Part of a small language model's weights.
Size: 14 layers, width 256, MLP 1024 SwiGLU, vocabulary 941.
Architecture: RMSNorm before each block, rotary positions, no biases in attention or MLP, untied embeddings.
Training: a variant of Adam for these matrices, 241M tokens, 3675 steps.
Each number is 128 + 24 x the weight over the matrix's rms, rounded and kept within 0 to 255. Layers, rows and columns count from 0. Numbers have three digits each.

# layer 9 MLP down (transposed), 1024x256, rms 0.0785, rows 22-93, columns 64-127
131108116095132162134124092126122144125130103127177136132098118141132102105131139121119112099162120147155151190126109144150136124135200125102094096123117067125089154146141136135163165091165130
142150128094125110101122137163135117125105123143120188068098094140102152122150078115116123102132143122150114132128126132105136138089143149102100081099131150135155147135103127100149159128076162
114141135117128120105126143116112103180143141121142168150126151127096114124130119133107127164121138175116145122135106090192138117097136141146140100085117131144094173111158136139132146114074159
130127119123135126134135108130148076112143142115153128153140108138148165152094143131112144171183134153104155115123139148128163120144154123109120158136168111104167135142190141118139098178127185
104112165146132116127155142090119162168133133100150136151135155098110152108140121155132102121149158088128118133156094173100159169135155113144131141108124139121121108158112141133104077149094130
115092111141135165158102154119117116175165114155118125125087088123133140109101122116108164134125134091136092189099157116157124079129115132117142127143110190124134132100132152177154147077117097
173102113156122165123139114115153153130160163126139130151160128126133152146168118127107160165113148148137155113090136122098168126125144146107153131133160133104100148147111117133136152116151129
157142131135105134100128130162127123125081140128133129199101157175129161109096124163131120158136152119105110116177130116125082124129091119148129119104114115129109111117139107133070098136138142
173143100140128107118148147138131138100139166123122126139142100093116138129094133099118126147176098106136144195123128140173136163122133122107108143139098137124127083155083099140145124139132129
125147128115150125163147142140079077119081131136134152101193115157078130142124166083130154131112117169122118086124129128120107117121103130124150085144101130150111094153105128104149116091148109
156128118121114153132110154126137094120157133153154157166138112137131075110144082132096157140108094132161155178106117175143107148139124134123152092131166110117137129117159126165129191174146112
079101154163112131116116107150137123095129142155125098158130105111163136146128131119129106157124151042117137150150117104160147121153134116133109102118148150088116138122130115111115126120137190
068152183140133172087129160130127126144163118139165084140124101097121134141127118157129113118146080033117121173141127161096108147158112124123149125169154098116134128105109155134102113105117125
151125150120138118090155161112136133091129148157105132101121091107140140105179125089125141168115140133137102108143094139108127115141132149135129127158129100189126112140133133135119135106129141
113158124119102088116110109075096133176103128114128083089164147147131118099112118089126142171138134143124111072112090128164104095152110121163141122110135117147154111129147129102087095101093092
111107149158138115066137126101075127124151124153126104114130130171127122119134152145120125146117122096090133089092111092104115115113138087134143135152096116111148128142139148147133096091128141
097144096141128159130144133132130076126153133129119144130072136114145143107136132132128118171109120158159116153124094090089120109115098176098114155103137147146132117099112142109104140149111111
143099127110105183129126137102136165099119100121109152173128126151074132085163125130114124161130153147116118230119144164147141128152134136125103092130113155194093085146122130138135116105113147
133103174179117138131136129116115131119141132116165141114140184157153145116064124204121166147089106165137112142138152101159137139102135127120143181131116174130109139149120097118162130175090099
140102098108114144123104096104091118126152139127118136128099144109120098129117140136132113118088099157089061166157131124141140120146142114144184110080141136147096142118110173157102135151158114
149128110146129131129093160130108083100196104144116102096145152100166099148129148105084109115132169185123185168170102119152140124107154155125137107141140111104133140074111158146127118108159106
147156124163111109125106139135124107171130081126172144122094154136111134145092143145146144148113148120131137089132134120130106170105158159184136105117140081064125179154106090165169148146121115
141155145164124136184117111115128137164113127097141097131131142121129156162112130142127130121134115126111093142125125106150093132111147186091115130172121079105092152105120120116121145096157182
115139164178104139115125078119143119148105092116098090149115066144161137167096164087138113112126155053133118135137128123172127114123109167118122108141080083129142112136108104095081191150083073
147098146113097144154090110107143137132105132121178120130105163120126144142125098149169160132154139105103154128100135113146149153117081112133139073103105164095121106147097156115124123118078095
166100124151111140161100081136116094109110125096113103119179127130143158120115142122120126140082102194143133157150147132125138122138111128134137127082090134165113100152117124129131145111145048
134115123124091135161117131095149093126125088131122142095172109138156135082121101117146150119156120106110111141134105118113108100109112118131136139177105174152110139163179149153127130129122135
088115166141170181131130128144089122093141124126122151167141100139120139139134136134120120065156113116116123148070091123150123099122100149149156093105162150188132161121140155148125058117154068
134125084130145103095140127146083119171150081134128105082115119135116105132101117111127110148109120091130120159091119121116126193112145123114120167160112119161119127082174158107124107107140159
134109146123092161123099203132125127145154069153164149145121124111157135119114125154144086126144118095139141155158133132149126129112118171139137142147133124151112155110127123129093133151115173
132102115110143142127129149143144151133112129117161142163175067132105141150096113142157115151131129144141102150120131141112130117129149112137115123078139159152147130150128072118176126200095131
129156163107141175108145161108105103109119122133084130159194179105163157092165076151097092140133125092111057080135106124142109112136127110124124134148126114148119142168142121123171128141104099
121133155109093119152141156102140138116124090166104179099123117130131091153114143122125104084093127178097107173124112126148128114117128150134160163148152111144091093107116076134170160138110105
109135130119132134127120164094144111171129121144150163133162158133108118159151154090110118127118170127108128127165140119161100148154142110164148155110099177145112165149121113124143152153134169
126187160095118115109128124096148129078136172131143110090093109118115104175118155121164183098113146084133128108136076118094123157079111137133152135134148108130127118158104115148131134127105138
162086157109166151122149142102111120134129072121137155168133147116135125124138126136167103122125135104075123167146130139126107138125132147112144126158104119115118149118125093117160178151106124
121146092084148123159125145136186133122079117121157138134104151124153180101090092139097116111143137104104111126164124102112135118157110087155141133152112141102115097140132166147150147132184129
137128135120125141089143103121128112101138093110107139148156119120161140135166128141108123143109124103102116140101107181087109149082134112152153182128148147152117135084126100077112069136207121
124092116116118097111146158101129128159111093136147140113146139122136113120159137102119119147137106081116139089103122131119132118131155071127140112166127101178081130134123092170136123128126129
133100115106079162122075136135119105119112113105121155141184123113117097113122144117112119146130146135157126069112090142090137149149163111127144141137137108159104141170125112152095172167107141
145125132177135130149142142148158097103114117201162133123108119090129131148124123136169139125140096119108100154128123139127143092154118118118135114102170078096142125149153108143131108111121150
135102145113061143150165147110181131140129135121114131128147123178163137125139110163162101111100088083136157150098168135125092093100140175109150109101106147148139103108145107156139117161112129
124125116099093131108145117128151110143133172109079151178100121136080124145205131145144133139168155159132126109139141163132153127089132151077157103124110113134086084150107115115164069106120111
124134121131093128119135120122172157111167144108149178114107133108177126113097123145194122103141141128094131136131128147140149157135103117094133151105151134168145109075139123128139109127139078
096086119157147155122119130120161134142138128108153111126132157121095122101116122115144096146097117088121133172112123117122085133137159131102118100165158129106136145164107095111144128102140105
163132123150122124138104136133078156135121105086115097140147111112136135096150143171180141105171141120170154121111158087157114204152133118139115139171079113123129126099083145078148135147145134
152118136114148100130143122087081125110138151123113113143099108104120087135084136118081104109137087139107107158138170125120142118082094123136141151162120170117115137140118146099128094168126139
114111140135111125079121151070129132135114133159117128124139084113136111087177076163156145152112124111207169124147126150176152097087149123133117135129140129184115133082123130150121155092154121
112134153122177171156091165108138108138135122171100120179124136153117108127135131089132128153145122150164152144139138157176107094121101126153136126153127162099128096146157110123112122148121177
108122093133100146105146111152095101148114139156120143111112119134101109133093147098096195104093191165119124151098117112121121139107157141138105128127144138161123122100125126156140108112138064
086101163122098153107107148134103141099159139129147158114142132089157160159092095139110138055106141103125117163148142097158110110093141135172112174139110095120153145105154137162132138147145146
124148123157148124100096076138126122083126122104113130097125092112071160095138157140104098114146118210107167130085144155126101137118121115133136123127146086103127095154124132126117228117076093
136126107096142106112131119154102114070129164119136133133121167115117156138124141105106143088115157134099090135114157121103142150134118165104119126121117131106126171128133117105126175139170104
158119137131099113105157141167163134162121145139113148194169126114150116135147106107142108114139129114114144125120130162163099113162136092142146124100155143119136149120113092111081122110119116
077131073179135130137079106118086161105136123131124166143080110107101132120115122130106100117139108137125117104087126130096122172087131133107093141151123122140096157130137148143120115168125141
120112142137105130108115156153137155141126114128100091138109113123160127097099101128114122132165074175103123159096131124152113148135139194143143150137147095147161152101098155130142128085132136
113125116133121103120139113154089116129156147119112135078131125145110039154146113133131116123142153116118132130156131100112131108126154128110097138110137146100132099097122140143112111124138118
143164133089128102136164142111142104125133107142144182127118094135137124124137116144107149157159135063119152179129112174097141137142135098147166087151128118142136171114100113103147157084165158
099103127136132121127133122121077137109181113118079149142141131120140128064111076128120131128114122151088090099097122139129104169130140121121158134128115142078132117160186118164088124111135114
172141085085130104135170145103119068105111096159136134159152136143111092123088120110109099145176156123138158124077147094118138119177117129146142122148140143128138170116124151110154134094089111
146158129121125117140135127108122173120131089144105116088158086142109100057135102150102135137110136130132087110131095098161111168095135186147139126150105119093093155121114167127166135159094112
144105162119084116135157129129101152138087133179129141165132115115148131148141119082152118141132139112161123177136125128113146089144097134157144143113168141173097112178132084136117122135163147
119123138129116134127107132141100121155162096141166157136126158142096123134151156157109152103127097108147146104126134211127153152165129172147158140117143112145117119172120146105169097103088136
111151098130113134138158135101122151156167106165120137089107122187147137136075098132127099100158144138156120154156091103105131124126125137114083103129153159102184139119159128137122126146115118
145154133090128098143144109147082105064109118114141092149114149127120123137125169080194151121119122145145121141102136124110135125123150126101114138151114112139091142171081166121131124108148102
140128133079119076150095146140148107126102097097154146119145155137115144127173106122139128160108146138106189107122144127128100127130097137124107198141131169096149079154105127101139153117131103
126132151129114131115135126138103137097108117090142089152148116117141133140156130138141115103143139145098094105121173128127161139140085137125182159152156102188123125133140098121126116152157091
174125115126176129110153095152164116117143133124131132118088166100105140101152130135128143149142141116154114101122151138140113145135127177133093094143144107138160165087134114120167169114144096
141100173090163153109113109137144172087125128092105163137114066136131168149133116131116109098133115160136170115160192103088109122100111143143128095164102166094124086125115099133177107133164119
140134141087124126126134120151109135089096091120142109128134135120129140173111138152143149135091093131120133090177112161080133096166146105104147126092122147120114189116098109128089149196107105
133148171092090123141132169152101116132111163149121113109129133129110130159149120124135088109164094172161091148165066114132111161180152135125121138079114152134111133121090139080102145147156113
139126171124128130128132132128101141137150134124144104156161115157152108168130152153136133146130123183146145106124100133108144138125137153077110120150136134198118120127085107115137127173156133
# layer 9 MLP gate, 1024x256, rms 0.084, rows 23-93, columns 64-127
125127182114131134158111156150136139172133104113210133134105128112162164131140143111134121136062136115168129137162168147147101097120168089143116132101113141091135115149122116131124154156099115
133171136151141083140136115076195158137117111120131093137120118115162205167147142112154141148143097125140145098126145201117088135125165118117098110149125104149147132137164161118185127123142116
131121131135172153149093108128184117181111166132128138156136143101095141150166149162164107117133134111141136112101121112117126137177160129118119084135097148144099176116099158153119094124139147
102136117118128155140107087105135120092147135088130110137138102110129127120139096111157163099118133124113104122187115145151130143135114146098160090122108157114158131137129141128127124133130098
140135161146145114143132084141165121112151127128136128109176170123100135148147078094153137113101139103157137078120156132114133171117152117167128127060114127103118114091111148126105159114085114
133122112084111088115147164105134128133126086102181132103157169101099144169159123088137154131126165134152105131138146141138114135128123117091131187152140163130161146157143123131172143151138130
099140115129117086103164147087122078148118156132158094102080124182152143084128124132132162114128113110137132125128132105121092139095155115156116149116111137140129143133112120141153080125109119
068126127147159107116158142086149168131171098122146129132080116162177141137160107118161116158065131086117094144125106135142126170150115069103171100133143150144095111137129118138158130149161129
090127141165125075133096132143159138129105124167135149135122114129109125106126138155140091129090142067147131118143112121150102118141112085103131086162149096154124114124126126095146154159098156
109117113160109141146155118134149099133161166143095123139119112123130197123170137080120101121137081103133135115138116141121110114130158117120147148123140110148158147113141159128136094160101176
104156107109140124145082090087122104165165154101151099095114087084143096095139124143129122137137123100130116126106108140139137132126115148128120175148143150080101119142165129154118085131112099
132114135117100114123093129078122116084141111130122080085161134118131149123126106179101122124112115096138133102145120120093127117120126055120172096150132142148136118129107144134146159133157099
119181145080131098147151115155138155108168127130093104122115128161130143099113167159151123094112097131154101102173136113160115111142127133174099098163119137130111112109135091153147095134143154
121114126139155098116129091086139131126104137134118098158113135102107137154145185169136134063088152090121150137121150128146124096142108101141159134117171185145090157128096125130109128144140140
095131071130128111077130141118175170152137097115137129110112098148145133118132122116103167114186063116128182167098142094135185161119133104142131101131157104149103115106132123113154143124125128
140155090136149148075104078146123106117097118113156107159122117146145162141153109151108159134121103136113137108177125115123132111171124144121151113108112126163136120106178135139139131102129069
124107109152137133128116129129147146152122134102158097151093110148135148140161101120127090103103126098136155138156152125099168121145123107076142108097149177121148135111145098149109127140071112
099135145132116137121144116116171168159146132158137191122118145113111136153133128150100112156132122111150130128131153106118088166134094099152136135173124137118141126146149103120094166152152127
119137103106144131155134159123148141145120102091113133186074122141138128145139053153132130110111170097117153111140123117085121096136143140127130141140125153197130116137149134080124149112174143
111073176155097157144148091125085120111161124102138093164122087097137144136119107158160195111129089128137133104107142096166127105160124131099090128110105204121109154118125116111151154157142093
092150158071119078113115119108137075163135149146141107125117147107121158115110118126174149116129079109099150123129128126120129126116095115135075113148106119117108103110151143142162136135137148
119117125134101150160132090148113134135154140158113113156107105121092168139129114136108152112163148143144112128173125138156078114173152147089102109146147155163172127138127165085148144126143076
124117148108128131120151148104145134169120157144149137130132096131099129133191133156138158130139141117100171119111159131100123110127172118123152170162180134138116089106098115170154071101117161
117159116116084113102131118119162110103107116127131097144105137168169122096112167064135114095140151100150141117117114141147102089158119123079155107098123102198080170166144169163131086170110107
095138108097113135096122120168130107111182105158130144099121110140086131119100136110148112137112143093116138117123118103138113116145099110105124126177143130142136103098135178093133124143158135
112137105149081135158112106129143122151162121123145122143091135128125150113126170118143097137106135127139157142142119146189124118138111121156110123148096177162126115155119151132107129153100114
106123115127064101152088112119113108123158099157111143148105094129075114159158158135133150140114172137136107087149136132116072105183098127123099160127133099146128157116142129130120149104155136
096123165107112148099137125070129132096130160102109158128150088133130145097164123145133168127154161138138122114160148104177128152155135091129151134092108164147120087153100166159131140170126101
097125105144076155094143113093110106138158100121113114125101134165076143176133114076160101137111132089142123148123123112157113095125118108106146146090110156149146123105161102085124127135133156
124089122137120136145113108122120127120171148117107101098109138094179112116073133163103162095116118126128143097133128138138101091160135113137128143157151123148096109102116165144143132161142134
082164117140083114124063096126155134120140152134133127132114127133112141116137141132072124118108112116162145127106143117164112120118087118098137093122113130114133135137113136114117095165127181
104149086106111124141153128080137147120145126096122149119105122136143158131117138099115108136120109107122149132080115153138126105127079133107147113135127201105110113128158126105090091125132184
128128139132104108117147107142139145130111133146153103132151116126118134152130117126145110141124136130178113131152091156161128078182132094149128118145122142113143090132143116112137134137146147
114113093119120135101113126083182140155140123125111152077108113098124156161135114104103145159158099095098115149116114161170107129108140104105147129139122130140168119125145128128165108136102116
083108101165087106118146125165107135140121098131127129121106114146140113183108137122112086133137120125116140125099175119114132124147125101140176143128161152134143103136109129126093130136160129
118120146142146145104124125133152133131177125101096116152149097067101141149126117104155100160098147086168152113120151127145110126157114104162126134143118165169183107121172121130123143182131142
093110088102105133162129119139183143139137157085139094125142148155141133114125105102115152086168118113142136122135155144099146100151122103110130155149126131146117141107150147129138129147135142
112159139100141158153130115107149184113147122162147118140128099153115121125142104158142132118103143118166147132122137089136105149141165132113124142170123148138102098116118105117125134148114159
100102116199092076125156124164140138127112126138114103113105132106093155096112116098139140106142107077105123109138144119148124080138123130157151114122139155095145142111116130081117107170133135
123108117126096125138153117148119105129120083121137111135124120110140129126128152111123125109124107150119140139120142085129129132179130146125146124165134141146161172134146129134122158159114151
122087157120128138112123134101167135139135129116124126090120134141098130151076084148134164157093132106084123161125109128076115136090138123135125210111155163138136150108133092136112114161121111
127107152126128164116178108153136153107141137125118150112101137189109154084109105115126170137134122121127151086148112087116090094189126130096107133169117168125123106089100148123119110136139105
138128087126112109098150120123126146127128130141097085079115099128102138085143128095123117145118130136154114136126118108161121097132147151198114153120146125121131153109147140147138153131130148
131125143136151127103104110131143104075104161109119138103137090135143138142147130138127122068106089121166121087104101143157101121110123148087101117145125136096114165144114134055117149113146128
121149099142114067132126103168142139143139140131145103121106130104156152089132143139129141101173181097097128116126113169072130103140121141126072127105152160143116151135096105157134132116113117
129141096135125099128142104142158135159126128146121164132095153087142138159149115139178103098128137133084142139141116109182091086164155120126146086116138132133153149093154107160120099143163152
133133112107113069130114120150107093106117080138106170133109156119090144177130123124144135139071170101131136107075147151134157115170111126147142109123137128150146127106099174111134128139133128
102147123128164121104131104109117137129111114103101143128151098177081145133088158104148144140118124106161053127117131126133104106130164123122140142175147121142125093121165108120128124123174148
135117100133126159131120118148140122116147134145154140115121125131121074137138150133127131150174106108171097124148150102129125115169128130107123140117128142134130111089123130136145174124139164
157148093119135083140126153137165145118125126137116128188123138185177107131083097173154111149094116123126097129142138108156091120129085105107116118148121129122117104112189132119161088136131129
087105154159162109108141121116122119148149123158132087125129085153127135110163154117087157147149138126112133115163127152162097123093144146119152121106137218128115087134122117111143077116138096
121174149133133146097140141091151114110143124138089109121121159135147163116113151172151092178149115119137160106125119161122139137130128115101107096114111168152161116152115130109126076117124146
099128170111130122124133104139138133153149163141115127199128137113154164153210106111210099111125143100156137144100146144106096134145125129126132115134105153149091128182121104099106106143109132
096137120134139114086099121106110148151160148110154116154126098123132143130125129136120145128106107114186118131128144115138120109132068081107107137153101152099088153173133145143121110081137156
106129104079135111111130112142144146143147074100143154118101132133084130135096133120149141102148173118114094136112135124138159098153093142171134154134103148111105107131162160113097126144183129
147105109167124131126156104130129099101167149096128104146132147135083150100129142088088120132111116138118187127152112125108201135170112123118108187140148126134146158120108138090115108134152164
120126131086103118127120150128158108105156133126162144112105103124068128127177135125121137161106151132131128129146128102101117097094148155126150098151175166110092148104133123150145138122139135
124098105137129103113081121125162128132119150105135136080088095096100120139139071124180126097126093131135155130107152120102107128170104146108081137125153112155082140149158113145143137113116132
142130115137110126096121082120150086113112140144094109129130097124118132123132143135128125129126147125110131120126121133115111131148129125183154123131147098139121144079125136130132122106137107
105101087110121144136119080149157110156144120108137143141110090059148151153152136104151130129151148119138136124137182107133134115161115112147116191095134147162157126076104109093097138160110106
105102150107081113095106127134150129117139140181103097099095128101105153131120115157120159116095135127135146102110086133124105108123122114152097165150134182101088121113129089061102155110131160
103146161134143108130159144139110128150142099144147163111121096135136120126137118082191151138149102088164106125111126142150116150188132094146134111144137129116109121122136159158120147129152119
085139100092119091119110139166134150146145115084153159102119167124100124123130109143114179133165119107112147135093112146122154077117098124117132102145163106108123124163162078200169114145157148
124144105125165158109134133117115112155137096130116126140136130135088135152132103158120166104146152084132118132164109107105127140184107076086109120151111133094146079079113138108163143122162129
112136137113104132124140100128155169117112107122128154137133161128146150135173141120160144139120138139150162139139176136152102122117073155140130113152128149075102154159162124091126118091149131
082160110153123093171079111161116125122122157082108104137169108132151152101129149114124179156145144109128133124144148126085153149178110111121183124112102164133093121140107150113160128122125056
083124105105113154121115129109155150111173098118136101142110104141105106120115136142136125162146151114143143148134131108189076106121100119136114136089118134111113128102131097104132112108130139
120117132168129146142109116097126166085158091133147057124135107108151146131114121110109126128126105107110152127089125144138166125123161141123153094085135168118122164148126162100143149154177074
134119061136132135127145119139162130177123099096107142108144164109148151144146085135127146119112137077132138134131163153141124094108113110119144149085123154141091117085118197111129118143112152
107114107143136139090170143151141133146142092105102149142132136102090109138134110114115088116152149061109148099121123150148123121120129132126174109147162141116111119149163103103123163145173123
121120099080095091096177113131194137140160112093116147111141108086089123138152130111135091160147126131100111096101152136116086117127082145167120104134153131161154131087083158082161116095134166
# layer 9 MLP up, 1024x256, rms 0.0802, rows 23-93, columns 64-127
128100148104132115172123143119136121087107169130154111129103184070144158122101157148083136141124109150104134104141094127131152154101109127106129138107109139123128142148125105134116149112147120
142142141135121163122129129158144118147131134169124156127126085144167128118122111110121139088161065156125144113125144103141120139086132118152125120146144139131141140105149123124122125108120162
137141091126139086167113146145162116120089107159144125107123155121115177122093147101112148144118114130128153140128108152113097128117122098122138123172067110126164075183179138129143145145132144
154142170143118137105140138113133152180137146113162149151125136087126146098170157134141068115128181110154140115153089120147097117125129117098162105117129090142121088164109151149115121146153122
131154136111115123114099155135117116073109140120095124108137150119175120116165125162094148148116153148086150119137150128144104144119147121120098193132091086131145098170156093135132119126094143
118128163130105126164135110123140107103109162127068105139173101118071141167142126123112124095139099145115106122131073121092089095114133129125120136160139131137158084110133095148117121120140128
122080112157118099129164125176100104128111114160163127125131148118154138133122076165155079167086146166131154108098113117134102129136109111149109113106110156137142163107118119157090130129091172
098133112116164110133139140117120152120140129152165130146102134126157128131122089128137117149073077141169065135116108113157137159125130127129168139101164101145111142131096092217113126159142166
078145142151153118147157151094141141154128122117112115108115112102130170110129133122130117112081131134137127141149161085130131113121110097090171125149107129118095099156058116089143167126100120
186137121109150146127113128153154107159150145142101126107118084106152126156149107107105116133099114127122169126121153133122128110110132134114167122153124141139152116140096144105119129137145137
085144121133077105144111138145111119112103152123114123152161137080109160150127096150082149095145119160105113111146123128129118109123167100149108128115146115117123187112134139107121131134126167
142139149128199093125212113115069123095138144117149116111105133115169111134110155159127145114125139131103111108117072168135213153165145137123110152097160150124133127138114152141103094124117110
139126145126148142130110112136116173130120104137165138126129146132116148133068141150146095105119124106107171125131122111115110095152091156146128122147149126150130102108108133129114111139100123
095147104145104118135093144083151147143090108095127114144063114130095134102112131098092095164123131108114160137159114084093142134097132102115104124127091136100126113153149131135129117129060082
130124125185134165177142112137144118136077163119165133135129162096162136106128113118151153091154168092105133160147106121096138139104140095097183143131123157134157105154126118129105141123112122
118103140151108125157121101120115134087099125124145151097140091117122118074114124149143149126156101129127156122150149139127142117102129136126142114123131140143128137141160087151103179127145162
154069104129134136142119157103126162135108127125132175090104101160129155155157119110119111141112144144124097140105137091149146147132141133115092125137091150147114165128139097106078105148103087
121155109117102133125134107114148122129110141120162130131124128131135123139105174117112128096126173132134105120079158172144096129118129151127129122117131093089133135170168144139152144115118076
128067153138091158136144120146179165098092116103118136124121118132109118085120113156129113099142115143108143124081157124123136099114126159067119095117102097189142123117139114098089124146101129
121118099098128127132091125096132132113098137143120071142163105137121127154121154129140127100129108150204130136116117144134139135130146139134146113121106143120133140157102119134119112135158117
081090201081132134123140118125148125104150156146136135133161141151169091165129139126147139100125118138193115100147119085102162095120132136090085157128105117137107128163092109169152119120106129
143118137070120120111154143142117160121113160111137109151116137111159125129123108124103119144150124106135123112093153126105185110132139166149156117136106138131117090140099143142124095131121122
153166098178156133140087149080166127110095167092128169113148059120069105099145124135098197126095125140116159109136123105114132146168149146162134149113121095140132108161148132141166145106099089
125139112125132085105126089176119152154127151123114151111145146111139120072130117089105136135125132131093103090147127132110117137097104099139169115120124118145160140155156100136117111107133145
116185093137151127096156138165152147107126144118136168122163123128116135110155082118136140108156169100119127117145126120112121130129151139149130151150177119120143183133103129160170138130106154
147133083167138177175130115109121162099088175104083124147142091114143120168142112131131147131091152092135141120130090092110137116139098110073130135148112123146135077137147137126117096147154094
154110082119156135162141131101119080118120126150143107164150106144144130119131136117143114099112151112117150134158144094130102120117148135167074134097084129112183129119101093146123193117138097
107134160140108143135123130109161096092159127100141153116172073116118124144131137147139132194152090136150098126125121111118133115141087143141133135160156125142156106151121124125143106122136092
138085117072094170077109105137169154134149140153133164115108127127127124191111118111157138115102115126116123118108118141142150124058118121134170143110104097143107139097156148134135144144117182
116133094109169148124073118136112102129137109125128145124159155125139125119112097177157149129142145152126156128101155095116135103139097109089121149180085168146131121184125121160101130146177164
142135134125111120123125136117128156094079149123103126132100143099131117110141115131089107123160105123148156120147153147171138117132134121145152157132139100139152120186158100166166128108136119
125119130120132143071195133077132135118148109129115100146134102117142146106124073121079104113155110121168102130154120167131122097074134131120104091130179104158101150120141127117166158115077136
133125137125143114151100137154120147158157148153116148117078115135137130126135141123136123120075139137114094123150158089133121122118146153115145099138160132108106176081129116182096101115107104
138104115110084139148150070137153105121131178160163167129131120149115146138122121157086135120133123144105148129118116123098152175123146145152183115105139104152166109114122157129133134109100107
125127090091132130132102144105132174122139107108146147143136168119124123124120142173128142122159092122130143124130144188116128139070104120145103175189162165112097160187165115133155143141177170
121110113129122096141179112103155126075114141065158133095129102163116098130107125135091104167106113116139067115130097140110145132147108125144183119133122142124141111171138140098148144119133152
136085150107114149119150143143132156127190141155128143152113153140086131160123118140139120183096149120143128132157124136158155139160110130134117111114111127119180173131087137152130129143093111
118077100117131131126134134110100117140101107127149084127169122089124155119095154132113123147159170130144083141172088151159144097108094094124093136093115158122157159111143146104166131109116100
140108140135113126152069164142165102121148098144141173103093116127119141134127126151109109108118124108125155153128162113117119122165094100133095149141185085121105119121143118139105092129082156
146145130103115127140112171090090116085148130158141143116168137117107135146117120131102153110148124144102130081124131124107088131130134126083123125122147126127112139162100158099171090095162130
109134095148139109120119149132130119132112107156163149147114137118172167183118157089140115127145128140137147127115131079136125125090118117114121098142134132088091137161097149156145149125119142
166118124147108121099152132113103135111116103073108106148114164140123114120123133102094123188118131136077138139102124108113147122121089102128124129135151132136167089136125119112100140141159098
143137135171165144141113197137100135127116130113113164127149155125092161137111125074161133060178101129162107134121074096114105132122171129116155176104131132113104149120152154134133094140147129
131145084176142115141092124103083154118128080122122130083142132118117106144103132134131151103112123128156128151136128130153136106141078092139110122123141155138135117122126168147124137127128118
159123132123139139107086140133129098194078174168119097140124106129081146103139143155127138141132140138132081152118151098093144128139112131182129103134108125141124155113115100128163174107126147
168095125148150144144197150147098107127134080149097135167131125094184132116086154169155130146085118163095096123159086178129126099065178157124119151175130143084145180130116119118098147152117149
108085154122124092089128103165121120150123086111117124078166150117160155124127080129119112138102100152101170112158110172131115133132160119134120157138146097103154153137102090117129138105114142
132121111136137110147113129090128113132164125136111181133116077143139101143149121150124134171178118146143096110161130085082150149125131091104090142131142126120140144153103120118176169103138084
146120136151163147087139161121143156102135126161095168122137151143094138148127115083133122117118127105141104116128113112163135143156130125123155153138092118115147118160147101147145133202113154
121151123109152104126135115108177102150111092087120137124140116137099099103114136074145098133141145130160114125149133144136114118128099154143132169148105129113120132152143142129101115091117107
140129102123152127124104183125102112114125094137184137127114048127123083154105123177160118118099143111131125133131144087118090109139148140101183088133133129126107108108158139121117163110186122
145137128107149158093100143117127120090102107093141160128137147125110102124107114113097163165149136135094148116119136146146112119133116138165139152142160093102136146120106112117161111094096157
110125163123103140121081095199159159135150177151113126124129107137103105125139137137112145156119158128149099126152114148152067142132108108128152150090131114129201111137120150113140152106091163
092108111146126077138133094137128140115127106150136154114124132141095134178126124077117118141115121096103126130141144124102150152138154142101120117130151159143181137129153111113130089146101134
117120104115159106154113113122100137058144124145146192087116128091162132136124128147136081133134130116104155114140115133137116166128140142111118106134081133117109148125173109142107127179126108
117158094110168140121114131123142121146118110126169159129128154128080110094130135102146115184128137126139113124148129136137139118110173130100118133120061112145169138073174145069110150099151157
118123142146100109141089107078128111124153172109121097130103110082147124131124140129160139057102140116132127115109111092134178119090141115106128136116113105129083144140157146125124117144104108
121142135124140088137116111172099100106103107109165112110138112128114108127090096129124133084068115143112142105159106073113126133121142130104135113136128154148129132131115129113179152063159116
125141127134109161146137123150132163132127087121155143137111118172156145168131133155111141164155110139135137094135168191123159108154114124138130126112111129121146131147119097193140090095119089
150121111120144120167085122133144080120139112081152170153161089155129157134137153109104108150099119139102117149140125130153139115110127116146172127115202126138144138109131121126152128155095125
160106149135094102134161100124093120108110120085144101118184131136110115131137115151140146095119126130148111131141127145136163111136161089155121076152137144125152139153132137132157108173108171
138148114096128158105113124113153111132089102150167136125125138096135094154097143127092138121147145106117144140094122130143138126130101110080150127144112148106108116072125125086146135146109107
116111097079178124107120157149088133142123161175119143105107167093175166155167152159167121126130129149162085136110116159129112112158111147124093136138082138082090130187104140129120139149097136
143154162108079130111133166102169138128105111143139155099127129124111165104071092146070139151110136124111172121145113152142131145111159120111147139112114125140168111128119131130160143103165116
124125137118155104109081158103105155128153124118128180106139097148123129115124116109170123158128154115108124122091130122129144144129124095110083136154137186117130109101122131127095121142078099
136112132108150105112105128154155122158122103106152170156106107159092153089158126137124136149136150108107099138157117109130147108098086094117094172145167156150106129094142133124135189102101109
115112130133098111148103098129158141115156180102112145120117098112171091119085136092143156144100101153119139132120113125150122180111150101134163141102108113129119124152159103103106137118137116
127135148164163153123083119089123141125158093087149081136124107106148152132111099140137147132084111104132139133146140094127141126126138097153110128110103141135124091119145163092142126117149082
134106123135123130108146109144131068095102092147123108153151127164143139078120094137149137116098121137131103092169111163108137136140147151171128131114137099097169158135124136084136181124101092
084109156125155149085131126177147087171146136125137140129150182148105110158158120102166120085125108117085070146163135136136094150135146111107155139094107162114142131158170141107135101152160096
140105110103101156112165138109113122095131122076131146147160147164151113127119120101129141093135136150123150102133137161140139112130129122175131110137156139116141127127098122152159134117196112